From a checkpoint of a small transformer trained on Wikipedia.
Size: 12 layers, width 256, 4 heads of 64, MLP 1024 tanh GELU, vocabulary 2561, 10.3M parameters.
Architecture: LayerNorm before each block, learned positions, tied embeddings.
Training: a variant of Muon for these matrices, 584M tokens.
Each number is 128 + 24 x the weight over its row's rms, rounded and kept within 0 to 255. Layers, rows and columns count from 0. Numbers have three digits each. The size before them is the row's rms in percent of the matrix's.

# layer 6 MLP down (transposed), 1024x256, rms 0.0241, rows 663-769, columns 128-191
136:126107169128109109081121111138119168147111139124095108142122142080154113120144120067039133141146141163106133140089134118142165094085131137118157104092127132141156128158118151105098151123111178
110:146124143124138125170117119161133161109131153120146111095131156150087143121131143112127121106148125168111127166120143154136155136184150079127122145139125100122154147093105173149108115136110138
097:130065120157101130182183190097160145151079112142095121138112095121114108121142160144106139135131162101139115110155166121123131162108165157090078123119108139103146091126075114138117136114066112
103:151140150105085153104121127154130071096104153123090157104128105137112105159122150149153142149128133149126150114127134155114140103162125126131100157160118104117111138111135164108111085139086139
094:093140153140124135142138149158132173158174117093090116109195174135119181155142134135124123116109108123167121127131129141143097092127112093106100123122139142137102136155130102126153118155120098
086:141109110144166120085090132138166128142124120108114145142131164115131154121119117117104123150122120138153137126148160099117162147135129138109121140180135157142182127122146140106159073091170145
101:183144102130144115119183125135092132109156108159144104131171147119159163146088150113177135128092165093112109159119154139128149136111177167146115106140129131106098098159121089105145168143099114
104:140128072125123118110117134107135175099109117108119131073145072140177133135145186159142139092136140103084171080135111127123118128114090125144104115116122131134136116138129139124154142154169130
094:105083103136129106142099138043132140086107102145111138150140135096125096106123105139149149163138136153115147118107149191138132136155160087102078149102144127118124140151146142098129125148120123
103:134115112157150147101159098112162123121133114107148140096137120104152128116138088168163077131102161145099115124123160151130145119145146168126137125114079131119112170100113154117152120143151155
096:115131130126107107144119109148165103098121114139144098105137097131108092106142175126149099109082101174142095130133153162112129133128149061124137156116150098120119149115140119154140160110141156
096:120171132110142132179116121111112143125066122118140161168154149120198178112139126113150169121136108112119112129111104117148063110130146120133146138121156119147071160103118143153125128130111106
095:127150098094116143091109123120141113068081165112143121117111137122121126124137142078172139125083093151168162128132129139088109135142110178154151161134119110114090142150118147147116145134131172
095:113158092117168094136107110122135153130075114112141146131126163121118151149153095138148125088115139156115178141109147146127142133134101113115121165110050162132107125145106123130169159128119137
089:141133144160100149139100125120166127137110154135130141092152140150161142101166142103144106134122135127162127172080152104115135081108168096090135184141117119176084143121130157124141154078109126
095:151095167141152130121146162136114117148149115122144142155112115127124096124175188156109125123109138140098145144100127121136114116162124105136094137143122084073108157128122123131146164085131136
104:079132100114123159124097151147131082111125112108091127133151117124148165118141100129116191099130089145124104108093141112159126122100111143117156126095110114155121117104089152138139085123157136
092:128130101168162122164123124141104114156126127137159174098130149188172123164117095079143126109108084116158108150133159149115109130131088093112115099143139133126118131073067157172123138128109122
103:157172170115152162111133118151134107119120115122104123170130179088079139094120113075128156146140153136129092119163143122107132148125107149145163152121141131134149118125158136102123100102101098
096:126138121130102098137154078082097111160121117125117102120127090124155126131145141105140111162160172126112126116076119133097103104093146121157133103139178148125114156156160115146172162133118140
099:112123087149105144127092163172093135125156136131146124114097167120126105158127120150066146114139113140149133140141054184108095109116136164117173124147145168122127076176125143152093153150082145
097:152102124141121082121119125112157174177138090116128112149136156142132166147120125105141106142147122133115114122114147148127123132117158157139150119126143128135102145163127104170073128113116115
101:142174156163164104137111137130151155118127102112133131109121113153134130120128144130145113128120090141138121120130127123161132130060129098151149136157133141106177161111146108149088125094096149
106:095138143142085114168134084156109127111098135106120127086161157157170109107130087107166111121135131097128139124136136108148085153101106132146140168089096114145119125108126118140125105146149138
102:126119155169137095109099156099093140087120101145105120134083126131104137121132153127174108151133166140063175050112138148110100146132128139095116090115148126119149172124156141142112114139155166
102:096113103123151110153140118104145156120095142124124121125162111138163113102106113113111082147162124157157121110109130104123126127133158109106125141104105167137107135147133126103125147114097071
087:124120088153107118146059106144133159181114106118108144110182089150133099135127105141125105130119135125137110119177170091090113104114131133091120090106154083132132128117167156139134116144134145
091:164157119100138105104168090116122120118143096121122140093075135112119139145139109135122098086078115139160158126113118157136094168123100137131172114146155139137140155120118084109102149178130115
093:117126113149119164131134131141167130167152128148086169099160125111122110113101113115112129136118101052116117125096154110135147146146140152154116129148127125116105130096130116101126125117110124
106:124151152113130132063124145122131114102148068118108112117138067123125121141159167136129081151126141120112105133126145115169093087097159151127108135127145160124077133104126106092124108069153134
104:102144136132151163107141132124112104109158129096080107118124081151130169107198141123149136113140142095088182120146134121171162113153112122111105125152107136113097133145197099146135158115153123
094:129121139105154158117145142102171180072146158140129135135144150120138130100147127161118075148104118102086132109120138162109105189106128099113169090147116126114189132116105137123129120127085145
098:116167125119062096137143088101132107105135129128150114113159148153121140134082140123126155153109142115108130136138125135125148163137111153087112121123130117117145145129128060131107133108133136
102:134133075166177195155138142113111121106102186134090136101153077133092101080156126105141131116127130122156119116140151079119125103079151119110094090157164114137121130157123137199107156127133185
090:138117121172117166094151134105137140110118144109159153147106139106119137105155122138137139108137104139098129119142132101120153151146131112126116119137154119146067153139148134144120139107142159
106:148148160076147108125165139113124104130133122149118126123119116150126114151084161148105085114133161150114130162098118139124155103099121148135139124127161134150125132133140140181119105125092124
094:158117143127127087134123130165117114151149164172092138113142139101093118114176156168150122125131137123089111093147139157134154109065145105094127097137125126164102131129138142127150144099101123
095:125105114128134120153112118135189121150139128120121113123089114161111127100140116133122127140119115104078162146159125129128124122119133110149127085114166137104164117136136062116152118143142125
098:158082125108132133121130125152134127119166093138111180099120121150112083141102120114154150092117101134119172140149140151123134100111115174125190105140130140108126113169106093136107117148126108
103:120125117158129166102140102163134132137157104139120154139119086149102150120135145095123111111124125113157119107140133113146081120149120111154130126147155144105132136121131114101132152166174164
103:142100139111140111121156113109156116149089167116128120175114123101144144144124118155127109151136132112120144119155154110134101107145122119149155122095145130112189102130206145141084129069153114
096:095120103192133112169106154119096075175077179086135112133107176097131129105104113153158102118147134130117176107137089149138117100135126099112114065158115159111125118156135111167162144133159159
091:113067082147135166120156144136147137124164145132095134087159137111111078127128141093109142121137144104153117126152121107113141135160109124137150114108144146130125135092133114168116171132157099
102:137115133097125140153118127121149144062117119096114103109192112145106097111133102113148111113131084140121117132074124150141155116121094150102142156160154141105107133117147149150118142105133144
094:150137144137133139122182092133084086130094144151146114159114137137111117106101119092121085121134151128124165050153109151113111126127119139142093080172132153136134150122127173114149150158124156
106:141142145112123118123123166152135126111070138159107167111165172111168124150065127094180145140136124161083098150117131159152153106150158111106144163131173172116160138111110146103115117092123129
092:134127104124141129077172150119120153131147122134128120151161136165113134146100115104128109095130122168138115115122144129116139124120146138166112134118142126142141132183130105118157082070134149
094:099141107111112132143141159111138130162134146125099192140154127151112129159136135134105107134137117141097116133123116115130114122143145088151074147163145097167130120144117127119119186111110147
103:156133146121125125149134109142148130153141151146160080141151113117165118135087122129114164127129106147088154134154107118113104091130146133128170140122098155156151104120139111150145116095116102
101:098140113139121100147091127132098121147106136114110110118141119155122165122145126138128148112113131134135123112117107149124144116140149152105173125139127138137160146104122147160110103142114087
093:153123175108098113110120095106092133138094140094170105127166152127101113150140126186145138153120156147164100101131118101140152143115118134122103164109128128117133095139181167118165090114114128
092:092094133086147172088126125133117152148092079140150114146138111143111109141177128134111133143103052110121120109115115159124099142163132147117146104096141168105106119105076115157130156101140126
100:122117149096108174165140155159101120130139145149100093084173091131122124107109100123084159139151137096116117122128131141125163130106167152148132146113065153133129142159096178091117132136119105
104:106152174170126156128150107136119154132146119132158120135126108099103116112127146132101124101101072121090179153137105145145127143089122152136131107128144131100126125128106150115113094097117151
093:143151125137123158171153119097128130148114110147183134128136150116159120129100121080207084116098136121132131119109141136123124149163151117117110084093130149137149082128141098118132150146144147
101:128124123069112133110107122113087092111100117097129135167092122171137127127141083109171142148142116137105127108142100104176165143166118109122144152174137153112152133121120134130109116160118108
109:110126145134168111154148113114153137119140138191138133135105145124115152080118127115171119119137176145128177126137164187151118157127121129117107166094105133108106093118151140139080114121146113
104:137136168155084107109137134108078102127131112096103115137133125114171130133134140149112141081134155146096151138165092127141111108175095142111124124122138161120132110124073125104133145101149130
090:128143135162185070136107147121140115131158134087123129161167136106121142163121143162185130143137130124117136141111148109149108104121117131136152152146125139123121118140118088141126118098116121
097:102157125106125137107126114185147144132156141129137124132141087130128131179126146118131101128142138149131109138120120101170125166154089101112150131104166120114134154093124099093091127167117103
098:090125095106129114108114124157156107100141139125142106157108178151139122123125131190112104094094102144125057162132107132142108111129145118151138136145176111150141112103165110113179177109166138
103:179097167152161172155112104119119113159130118163127126132115113118117102075114087112121118091134147134127115152140104149144112142152121129118066141163120157118120132119105135090139132124155112
115:150141105118120132091096112108137139115148202096138132112106167152128121149128114130183126132119156073114150161113123127122140162134144139115110144140139095144103130113108108110134106153149146
100:169166126140113136080119130105103127111143121088145145101144109113110129118148124135125078165097144154139142146135086116145127129081138135073141110177080110133128143086136177171137104117150072
101:101105112131123148165149144180144158061135127151094150075076141115141119133139151124078107140091169154111160156120124122104090107151123115122171099096112112133130189108085143166132145080127102
100:109130118146157131169110153174128149150148120121117111119121153150135158157148096123091114155120168145117110080146130145091084144122110126130118129088119105106106127104107164156148145140134113
093:127077084116140137149147146122130146134077154130133155153149164153145103059128126122160146144113106110117122125128121135137138128141085081147129138123125107143100102112093135116176110118193110
101:109123178145111125182045128092118136129145097113136105137134131114095135155108173096127177107143134110098119154135118143083150104110083179142138123124104086118134112150113126148151137141170079
093:147100126144133133129122152104146139121195120160107180126168146116155099111160170139117097113150148121106090134131180167094118129112118131144117136086122110125106113121137107125181158130116138
118:102147161118198131134153110167129106119144117152180162130111158138136176133112165085102120093106084124110125167123130161115094145155139097082099146117085125116119109157147127107120109136165147
106:136159093176152141159112143115173094136135137149165129096104127135101119110150153091150122142149113140126078118146130121135134139141132133102137136159109120128129159143156171097104137126070143
098:132159135132115126123135158148150105122102191128130098107122136080110131123104107115132095121117109104106091109121150126128117143111120177119081138174100147116089122167144137106173138129124170
097:148099118111163137106125107162101109093128143169131124141152098134134153152156111122079122115163166138133086142157130092133143142116152117140150114098134101100152103092129172112121152132119108
126:134153161149154120101158109151165124072138120101105153159133144163168150138165139108109097138116117107162136119111079094148158146107184116139124083132111143108202165126138070159142124086171125
092:155151135183129130107104172135119074089158152098123129098134140092149141134163131131086099094114116117100092157147116134122191143101134135134180135155107128135162115112162120155100141125117179
091:163122193124148122131135175093126075164166111090141156121106099115106124111112135158111110107107076137189104128115110110130130116127143104104133154120145120129150081111120084145095111146163148
102:110175117183130132130144125128130125136122130116167096114129125145114133134140117154126130172102098131122187126133115120139145134102158149121089145158117078096124097083128112092124130102154152
098:126137109132093134150135122115126119146108114140136171137121124134136102098086123108153135132151105149123149121135096117103108186153098114130142133154121109166141101142112122133151103137117126
093:101176059085097124132160113120128117114099123098125101132113119121131112120143123141159148132091133130088150144069172156134120129140134129118114138118113111104133136112148139130081133116140152
092:151108080118138134133184168130118096144120133118125119133136122117133135125147105211111117144118128144143063112130145141119126162133146115141143143108118116134110185126125118103084152078096127
095:099128137138104139131131137159092101145163134121040121123114098153113115134170154142075187151176146106086151130134129101167128155142154119126154148145118146109098126130114158136095121187116096
097:105130127132109145133143136109118109123090155101124125147150155150164150153133161111156148160167121114110164108140146108040135084111165128147091117126131123116107092157138145115112108153083147
106:131149133151124109137110157117109095174146128160109157119110172162122147141124139148127158119125143160115169123138081132107138078119126130066134153103147124135130102173121119140123145119116133
101:113150133114136181085105149152141132074121084102131157112116137137115127165128142104116146110147145134085178086091087139141134128158115146127103162095139127150082137138088103187144107127140146
108:153090104133118135096127120129129124165095104135086118119094125114181119107131118144085135171117133135141178147103168104119141150127120108116115146098127105149137129122153150138094152129082116
093:141148154123116148156109135155131161087082135121115078134158170121155128161124095142158134139080160146177164143109139086112140154122126082155146126127138111102162114149142116093137073194164187
099:125151112116105158136156111105113119163164133168126155126128117150111094104127112103121095128104165151114160097127119102120107142139155135171142160128110100128085151117106152123128128137163133
094:177166127112115120105116111147162169126123070140164100178128146116096091137135122133174144114128090123116105125130166112143127121125123090166160135115117118125138176140159115122151154087125131
097:105111139110113104151114147108142136117105080126181093182127155137133137145130099118156102092084105134156139148158142088113094163110169135149129127123167107126121148143104120118135122084129151
093:158126145135168103103135125096096158105181148130127133111158118127111170102141114119091155140142153160121126109131145131098150141147136131140127141135147115116130157127154127118124129148114130
101:131143116135130127141159149179117119125140096145148125087134145113135150123144087112175099176147129118129102102129132079087172149162164136140134135154172119107137108116124115109097146109136161
098:166122109149158131116098127151048195138106135111120134121102139097100161105108125109124108120151124112166143127158126141082111099123118115125102100164172125110102142114130114101126113144120133
100:128120110159078101114143126104137126161157117103135140141124119155127113134131085093165155123162091110138120115108112155137155152113134162129133172151138128142121127137111095125119131154164106
091:148112129138145132119122089128125123136109125112138140109126119135124136097079154160138106125120152114107117154126085153140094128122129122145081125110139120130158121145156169146117102098124166
099:145111111131125108139151118094054141137136102143108125151146166140108111135141125154099109140099176128084120116160089106135073136156125155149123122100124096146149132148116118135145196171112135
099:168112130125126108131151157130100072101137115145121097123153118109125121146136137141103161143121139110089096166090123128105113127170145150117102130110156122135140117134100121118150123160146128
100:123121117133150114124123127129154159127164040112065092172140105130108151133124063151125100127119133131129084070141163108147124145118140142055146112117096115163140121119153081089109154109146170
115:106135123163106113184125111133125121140186147141080190090111137136131112118127134130134124170123088153148085152118121166074101124121149136079211147129125116108071159102151074155130111122192112
108:126113093141177113095099124129108155146103074088184123119131124131093130132122165090152104136117097103160126138117153137141125147143152104082121113157134142183101163109140143134146131136132139
109:118153156129135117128123111108124165149132106102115149128111145111106125091111128123191150143115116155158114147139172142144131118106146144121140087098143124146102184140149078149079124137126116
099:116094115131131137165188124131109173137092097128109126126128115121094141139164221090087139137126087134146098148098133131126164102093128131112146128148156156121156177116181125180092123155114182
104:147166137126174139101124140131134140115132128123132199107147170128105105138128113138127146139131121085149133121158150084117142105150109160127135136130093118128121153165183162086134139075109131
092:138134131159110126146134103112092148132155113132117105153183132120142089148104103106124123136161192131127171139168127139142117144127116150109112124145156152106112130115136128108105143079132125
108:117152145108130137101164123122142147110074135113124125088108094110107161127176173152137108142128170112115145162163152149130183074121118121133144112126151104119105172086121141153145120139115110
102:141122147111110133144136155117099073112116104111119117148162084131138135114160098157095122213115147103167122120149146136113090167129158115131149127083050110095120169089096152123116133137149110
094:115122142153125136093136156122133095167126118135155142136163137160138141143169112144114085146107080161089115130121163171116120158161116130084113116149080110081102136094139140127132111126151129
095:138103131165157127160149106107104107115125141106136126113100139119131086097151133103158116177113138145118143112129148113148108165116176110118160132165148148096124111121132132142142135110131110
# layer 6 MLP up, 1024x256, rms 0.094, rows 664-770, columns 128-191
104:112141165128128155102166143128084129132150108146156121152131162112106146149176094170120114137139127134129136123172104161128120149110120135100136179166091144124099047116127130130148069063139130
098:122157143104143101105100114162138098130141121125127137105072128154161127113084111119139141158167160135129157095107076173150133067118048154135162077183142153161133138165170136139136150143114092
103:136112101103152106101113130104103105104130096155152128161119168140134089084115128148117134176151121140117118105120115071152132177138146148129129111170155120166129099132118063116128117138106103
100:095118111134108138097183128120146109084090111142143188138122165114135081125154113139132161152130149062120130156079104138153135161136123128146119153102115166118122130108106156123126136155104129
091:125131179133142135115129110123122085107097120116148103119132090136113100163132124142142150102152099127141130151112122128086095121106145093115153085113160140124109160096128108165166123138109132
099:101143102129147097134083156043194108123130138089114100107170090121126102150171146093126151103156119142117108134170163132099108142145102120170112094072167101113099122124116134152142076116107153
101:117135138149126132086121121129106106153145114107135128116144165125150095145157081115127161129128157120109125108136145103141138172160147168194142136069146107109128150087122117143182161143099151
099:140129187143091156112139091151098123128136127128101109115181133142111148148132143133099147113125079152117157085166180098132151094143133150132115109093110160159138098113127126166146114121128142
100:134123100146131120132149119117153159170113166099170118117112177090122117057087092096128134117135144122106104098099162099136152142105089102169168097129133159139100129134161131111163118139142152
097:138171105118144127119109073142114132183100152061151132143106127111122144133119166148162146143109151125166146143144094083132101100173134119101108141126096122108099149120113133094123165130109087
097:126129140142120177128166170103129124093117139134100140108134135129150085146090078104132150126048169135147126111133158142084167170151138136070133107104097120140126127128169137134132120152120096
099:095131105138169135162121137117124134139159122116159131133121109108135150127172147137127135133120117125131141131119131121095148123078158135120165150126128094124141113105133095087111161136128060
098:140092148127132156152122157116157143124149114147129111090130120115154136082087163120155142162142149099135117083126075117128149128148117114115111146138165152159143144099176100165119124088140124
096:138077141159137073150143105136151118087138117158142114158119132110095133135083103151094082109129150129052116155109124133115098162101084133127161118134162155124181132142120112140117160153134140
096:146136130146134163146105112121149171086136125122127122116106151146137149126108106105131170110153131162109118073112089138124177168135152146133127131090127115153108173136072160136098120130158164
103:117107111129102107144133135142111160132101137117156105130090138133121114139164091145131123155136074112113134128150160113173121136166157044084149115131083117163140169131113164111138144119128121
097:149120143113100132117135128094144142060152110132142124116149099052132157115152171109136147142156133118089170137133131077160147143127105108114126147124138152114162109167140099100099112105116142
105:148096125112133133106097104136089151136132142119146158145112173075141152132148111155128150153100141104134115164141134153164108109117161077132107127114126120149131108157087122178108149118121123
097:099207097149106165116136123100155119143154156119115151147100134099109122153134112147149113131109170113148106174124122148166099136134126119075093123126135151067116080176166155090176118123083125
104:143113117103129119170137099124112214088124139142101155121150081128134122138133124120082098062132135148123081187126149107124141138147147111146171128131146107124118136133142158147141123138148094
100:162102110163093139149141114149090114135147132157104126127131127131159084109155120144123169134140159090120142101129116142123136165113117130143189123179164115154109100118170153114123123137130145
103:126097137157125144138091121139122117104126139175137122081122117161148136127116136177138142116158119082124115157095093101102148133136152153121162110111126131134145129106189126117134070112125129
102:118123108129117159165137123116125130127069146107112186180156126119115123140167135090130121116195110140127098140182101104104109164136120131087136175087174105120154094134126172127136099112121160
102:121143094123138167139146128144096089155114145140124135145038162130122104152148162135147166127155096114129090089123103109122125144127135146147121113097163089138138129116124125135154131116146129
102:157122128086157127126130122163163110111120087110135120127118128137109159119141136193125120111122111101119172098165155120149141147167143090128107134128117151165086159106114126076102158112100144
098:148117133099089103136170137182139148168135116093116106130104128118167163134083114098117150118110106148125125131127102128134136141096157145157114137145089104111125106078107166153141110117100113
097:095132122128109106180079174157128131175141095128129113146147111103131144144162135098159141142166170113109118102172127115152137109145108081094149131117142100151129120123146156118135134121085122
094:121109122131100157147104094115132132126119150131142113129133136153149118106135172123158149102174156159152121124184112118096101148117117146159079125104114100127159094132098169133146164115128111
106:127117147141153105182134137159129121115084143151121143155116123115150129121149101125146142150143140109122169118134081144075137094165125128118126156128095102124139139194131152135109096201113107
104:150095110122079093127135092154118124156149117151114150131111150115122070122079134186156123172116141156133092134124099143089109107101140160104169124096181111116142128137062142134129095114120095
093:113160140152106105119159098107042106165101125080144119152185132103175121146157140125157135085097140123113125174110154103141122124142135140125159100134169136143137122148115151144138104155128103
102:113130170119149153125154103168157108126108130153093156133134134167102152124125164150128104151114122124115122137094126120155143118113162142093165152137136137100149105118111126136097079133128107
100:097169091113159105101129147150121150135098091092148141095105149159107165155130147130125151110118151189080102158106144114137118180121171088125145127115105160112105191127162103114062087105159175
100:127135113135136127078123092104134118127165112149141120141148111116141105185096171110126110150117130129114140133109104135124142124072123099101154134142124160123127140153123181102137120129119096
099:140118084132121143112133152139166104094092151152147152130107121146182188156145122113140116090118148079141134129115126106114145124107150111140127087155098129104122180140134136133121138160092137
093:132156138103122098151129087113121115094108083117153112144093143162136149138120110076132179157138105127152138124081143087071137142119128102147115086130121103128155155117105125143105135174140123
099:142159120136140159158144112168095101128094147110165102149083186118124112138132110125133168138138134170141149140117161100088158154169151109136127133142088130079113099121122140146098140181190122
103:178128132092129103142161115096103103087131141137140117163168176156116114077108146172099112130147109116151136162077116115119163136122127154148132131147181149149094127136157142122117131104125121
109:097063133159108114117129155103147137100089101109166123113132155167138138131142149149135111142127151137112137169085158126171179112133157152166125123092075105134082108147074098131162099093109100
100:134131131141084128133138115110080125119162134171156146141173120134164073111130142072162140125128164114117115154085112135135123120110118157109160098147112077110102171134093110112147090122149123
098:116145128141139154118104145115124151128164089107129126117112132140139086118135155151113155150162123132147149126137138146121065161133174063137083157090152147152153115119117105160186168154153130
096:101144118129115098120135144116144156157122116106154111068155107136154128078154130143137121154102147146137180104139143125109130108157114127168159140129129105121108118137118124086087094135152085
099:142127142067123165126128145138169092102157095146143153140177154174131112145123154161112113140131136154111125172092139171111118107156127125105103091108148146138119110118148123126166113127132100
097:127120145114148152125096174123164141136149125114158143073107103161155123159137140170135138092153122106152111177130155107122170145139134149157185136114075146152158116145118102117127146142144116
101:157081162138120142129165151094099081108128078105065142114146147140093068147140131133118134164091088104144108135094135166131123147162115105149126131082145139125133170085107114172110107090138118
096:134110137147137123119160147174190140144175156140109093090112081108097147132119108113123162099123118092120130156104099116130108155144146129136136161128094138132143128156148143110102120147137096
097:114155121166139131154120105158065155080091120109140130130097111120104121143122192109127161106143105149147135155131108139125145156146127119112144112128141112109123160147065130057114099139118134
098:148144140108128111142141124176173092127092157138128136144150148157116135113095106134091116141137122114144104191119117087137141167141159117165081150132160076150134073129148134159143115125151141
099:137149122110126124137148155101151123178109116117124119124131096105108125117150156135140113132112182121137131075082120139157133127124111145096144145146138127179154120131129096161113114116133112
097:111099103127134062124112120150135121119126111128164188110186143153163155120125148128162120072105109125143120143089109206092124145156127165115119133126140111116099159152115117157117111132155136
100:106136147134115153113136149115146124108155119128114111117132176117103140113138143093118108091139147161122114101149099124142142126136149115169083105091169096166142131139137121095126141136085142
096:099099140149165105090104130136149136145122105118135121145123177124092119120151147117082122134146135180119111164115149120131120176112152130100194111135145109146107131106094111124128083112108098
102:147124129134139142145101113134117112117088110163146178091108149122160121132134139118120126134105113093104148148134117136119089138155100153093105124149106131135157134108135082096143165129094143
096:096115114091144108120124117169128151159092142150148121118104135144100090142132123145125150157138099129087139128150120108153163082110158131102144167141101130064133130148122143121141110130119125
099:123127124173139108166113149105158164088137100143125078120118124100107111115140103156145134108145124140162121101079151147118140101121139122146142180147127155129121127116171160118147120133104099
110:140076135103138103146141099085147117121141132140143096098075172121096098110090087129138093113188123127157117127138145183157170134150127153148126114109125165126145143109148126167086098079136133
095:127109147123133104134141096153156137119107121106119133115127166067192115144094116151135131116115155135129174139148088083102125130119121136096122160111124144106153111121103127175119159157088150
094:129143107105098169114138137118181145086132147136118113088100140152120117131134082137129114093151159123142129098135102101123142135092088141130139145142153095140124107128099144138135119155147132
097:133121096149125112149132110128095093078122147160127156151084128109150123089096112143139134106092124145128138085137116153127131139130158118109082132183116134160100132129140132118130114139150116
101:106140152096124123104143105126153182153130139150104142074178139121103135160092125139137161131138079108153111154092117089064132097116128130101111139095113191141129133127142138164134095112144161
097:135143088103106120112122113115142144101107137083170144102159155152113109122170142127134096110111131124158141192167134092161129094151129140118165116124113106133132116114158160181147096118085168
114:117124108109153105086116160129128162110147131137144099157148147152165089148131123154108197124115199143084096145119114111144104144122145100128134115148193127150105132124094129124129115142132091
098:134121148121078162158134084158138122139103186134161098128093124083106098124127120096144121119144084137117088133124131108114149120171164127142153181125095142110145133152134152129103108108122157
097:157133106162078120155120135128144141089144120130101094145072158123153149121130158168128095132133111131136097126132150095149127129131141123134111090151140139137121162184137107147071116119146155
105:139110114091165138116105144088121107075186139123135166153157130109138150110108123127095147094134125152147101143112094128141145124180159112130109118176144138117087109138152120066146117161146099
101:153126146119145123114134133143127129129133135148144178144163107110108126158138172126140094087131155166123124174185106115121121130125100152107069155137154134164128133172132112122102111139156149
098:136141091115095124140151111161134127170132161131147147080101118131108121103124142107135115118135125118142119084117132128180123156110152112169151115203111141178099165126124092111101112152122117
101:078127105127127163163105114119086107182109155155126117123122140124117146120132127127135137116108149153138109128122122117145098146134117126123126145176129137129134161150134104092145131139117156
107:101090114157154114124114126129184111107097124095079111147123105128113157138124140138071136101095120130154136122098162130167128121134110130153157158117122124146118153115153113114157120155130171
102:092119120148159138122169150084099093130154127155133115119155117129106138137119133141126119103142097157130104107135184100158103122142147129097107096155135177165101139109101140126139084115122155
095:119123113167081103118121097114137158168084152124127103122123079140213107132115134175145134158100151091141149156097154136139111135118087137143104131124122128154135139135126131099145151128127097
096:085152130121159100183109141131117114161110126088093096123143143143128115119157106063105164157071120122149124094127130157149140092091160081110137134126103127152101138121105144158139129149127149
092:100093113091089123101101147119098113155159142159124058151155120127109081110139085184170160129105135153078155139153134126080167084107115123119103120126118110120071100144108128115125160178096112
099:135136114082112098146127107141154155148131089105103103169111175129142130081099151133110127126129180174156130104134125148146123112142098106131103170080139157121113120114123102136145113127148107
088:118149105146116100125147145142121153058089158135085101142126151154121144106180139157166140115146196136119125169143126143147140129125116146134132115108096128124140166124145134148102104146148141
103:178102165130123100086147136152169132094110168092156114127146163097142132176135158129090123127103110084111114130117133126135123142125150103108121132103112112111160109132133082156122103127087121
099:108126155119114165128080105151154142137109119159102105139106149137166156194141142105149140148136164152116108123106103123148127128106148118141117129104138130130121152089114165117127113064132148
094:147092168109166156113098166094177136122136120137099175116143140145091168126149144106088096110179139121169102091166096092127112135116151113139137128131141109168078093130126131151176109107118125
097:109179128093143110119141124140096169125103119110144145153149125123084131109130139077110142140120114147109156098100094120146143136119135143124103148113108122086122133139121084087114115128103148
094:179089086153136131114139113151125103111110088121143111137116113086108122138106143199118090168145125152122167126138108160115097142102145133114175087122124105122155175115143083129128129104167155
104:165088151090163137136151155150104172101117121126107156110086124127127099105117155104127129143153157104127102164107151112085103159131148118122159119084149141110109140134149110122122134123168133
102:118112120108148131126092139137099157123139121084152076132110131126125135110122161111126102120130084124105140117140120126117129146136145085143140121114126145091151128153093137132168117106119144
100:105109105155111144135113161128075078125149142106110100109097130115107138116113075118114107151140138076103115133181123145100139118123117112116130110130122151134126138094142135146150189169156115
104:131104106116147133131146120137137150148105150154100178137127135129182133127131155149123102108152138138145144080122157127111118130116134133141156202087120120125107136165180118121089126131106112
097:118112154151155131102081136152142134140127133138150143117160124156096135081119086107093090096152156131141068149149146125166141161104120126121085087158094150172134136116103100142157137159081142
102:134079123121168114124150154126107120136126139092181105141104123107142154136153123153139172125126102128133117158161130101188152099140081110128157116135161171105143149129140064136102167110133109
097:098084108092139144109073134124165142137142127123107127142143190107144116144146119170151112147136120149116085139167151088077132140140115132119128131156133127174156141147101086163115101166160164
100:128124126162134108107161105143111174140136167139143124094149147105114114113108137140120145120120096140095117091102109137129138178120093129083089132119149173153132174147158159116140108167180096
094:114129193103156153173117108125132110167117158128112111123078121125083123187152141161142122097127139148111073114092142126165098125091173135121114112128111147108141108147149131131143124121110135
102:168110143164136165117086092078089130152149157155140096099166145122140107158093144126139146152147098184126133141130123141168165113126092118118111109105111127181115156115140156135129078104102106
099:172155110128100107132130135178138165053140113155121152119101084114142107153163116132162126155130117141104159111170080117143130112128178114148127134145137105101150135110130138140130127125123139
099:127088112159144081134154152107118140166121126121134096110135116155115145091155151125107117142117156137157132147102138129110128162107113153179085159141101144127131115057154103107111159140135119
095:117111122111123107103168091121125080143118144117126091125152094112114164096135130132174115147118147155151100141159137073108133092127107129163128098137095108170118165167098100098107142135129150
101:124097082124146160147159134109187072088166142152145128150174106096123134117154142128080136127150119137153127140138103142134187124135102130135133087098129142140118098108120176119099120143158104
099:173103142126109172149162138147165136104082066152105070132145142114143178103135136162109159104088115111098156154078151117078089128129115107117109133136124114112118149160125142128136077160143157
099:110124145123116139118130117141134111101091111132142161064155127133141130117132136126097135119158104122115141151162166139134129130171152124163097083119111107145104141131095140159146101153168160
109:096127142199166158158131131109113129135110145151134136123125127091129196132190173094090119139166154098146126118119141148103164132143168173126130121141111116092089118114089138091112085135155112
105:142101127119137133137135138091123141145138184131104113102151122129127152128133128133113168088148168143147108097136140154098140095151109119117137135130156100129142119081113088141092151125099137
106:132121175133104147148127183153068147120092126085161134094085166127169108149130126141164148128149126115097145165124133155139140103134128139124139148131161176118122137100123096128136076159158127
099:135118183146146171136137140117138092135111090136133117155131097075126130156161183125137146129133140098091118097064129127115182091145146136149115115132122154138111131144152132137122106140103160
103:110061133111118142108166163142174138114091163128150126158086104155135108115150108177182183117120127109137150098148103108143121145123107087104153119111151173118146169141127082140121133126103130
096:153139167108099130092123134184132136099132137153148137126097167138122142146094111108095105129133129139140095115123098136093131106158142137145158109128088115113118148146036128117168093108158136
102:170148106115116107164127117124131191072104120143110147149109159153174139154114152091099145158135143150086157095181128162155170160141154131138113084119136130133133107105108149099167112136131146
108:129126179112103143106169166156158131092107096139120148102178152142154153111180116113080088083110131133121151155149125158158135147118155145097154154148169141151128102174111142138133122139113109
098:139111140143125115134113086108124103120108158134131166093088135102109125119143140137119151146145124128144138119151095103118140137126120118157173117116138099150123133112125128161162121193116150
095:121132090100134142167148115107145163106081123126167127169127125147136149154114096138086173091173120108155146137109141119080117111133121127151117163147118116071143122142113120193140161197146121
097:162112150122129126131126075124199108120083126139115118129090192197135094089107168128120124153147104126138135119130120194142124117148167186103122120137110108147102138138118122105146143087121134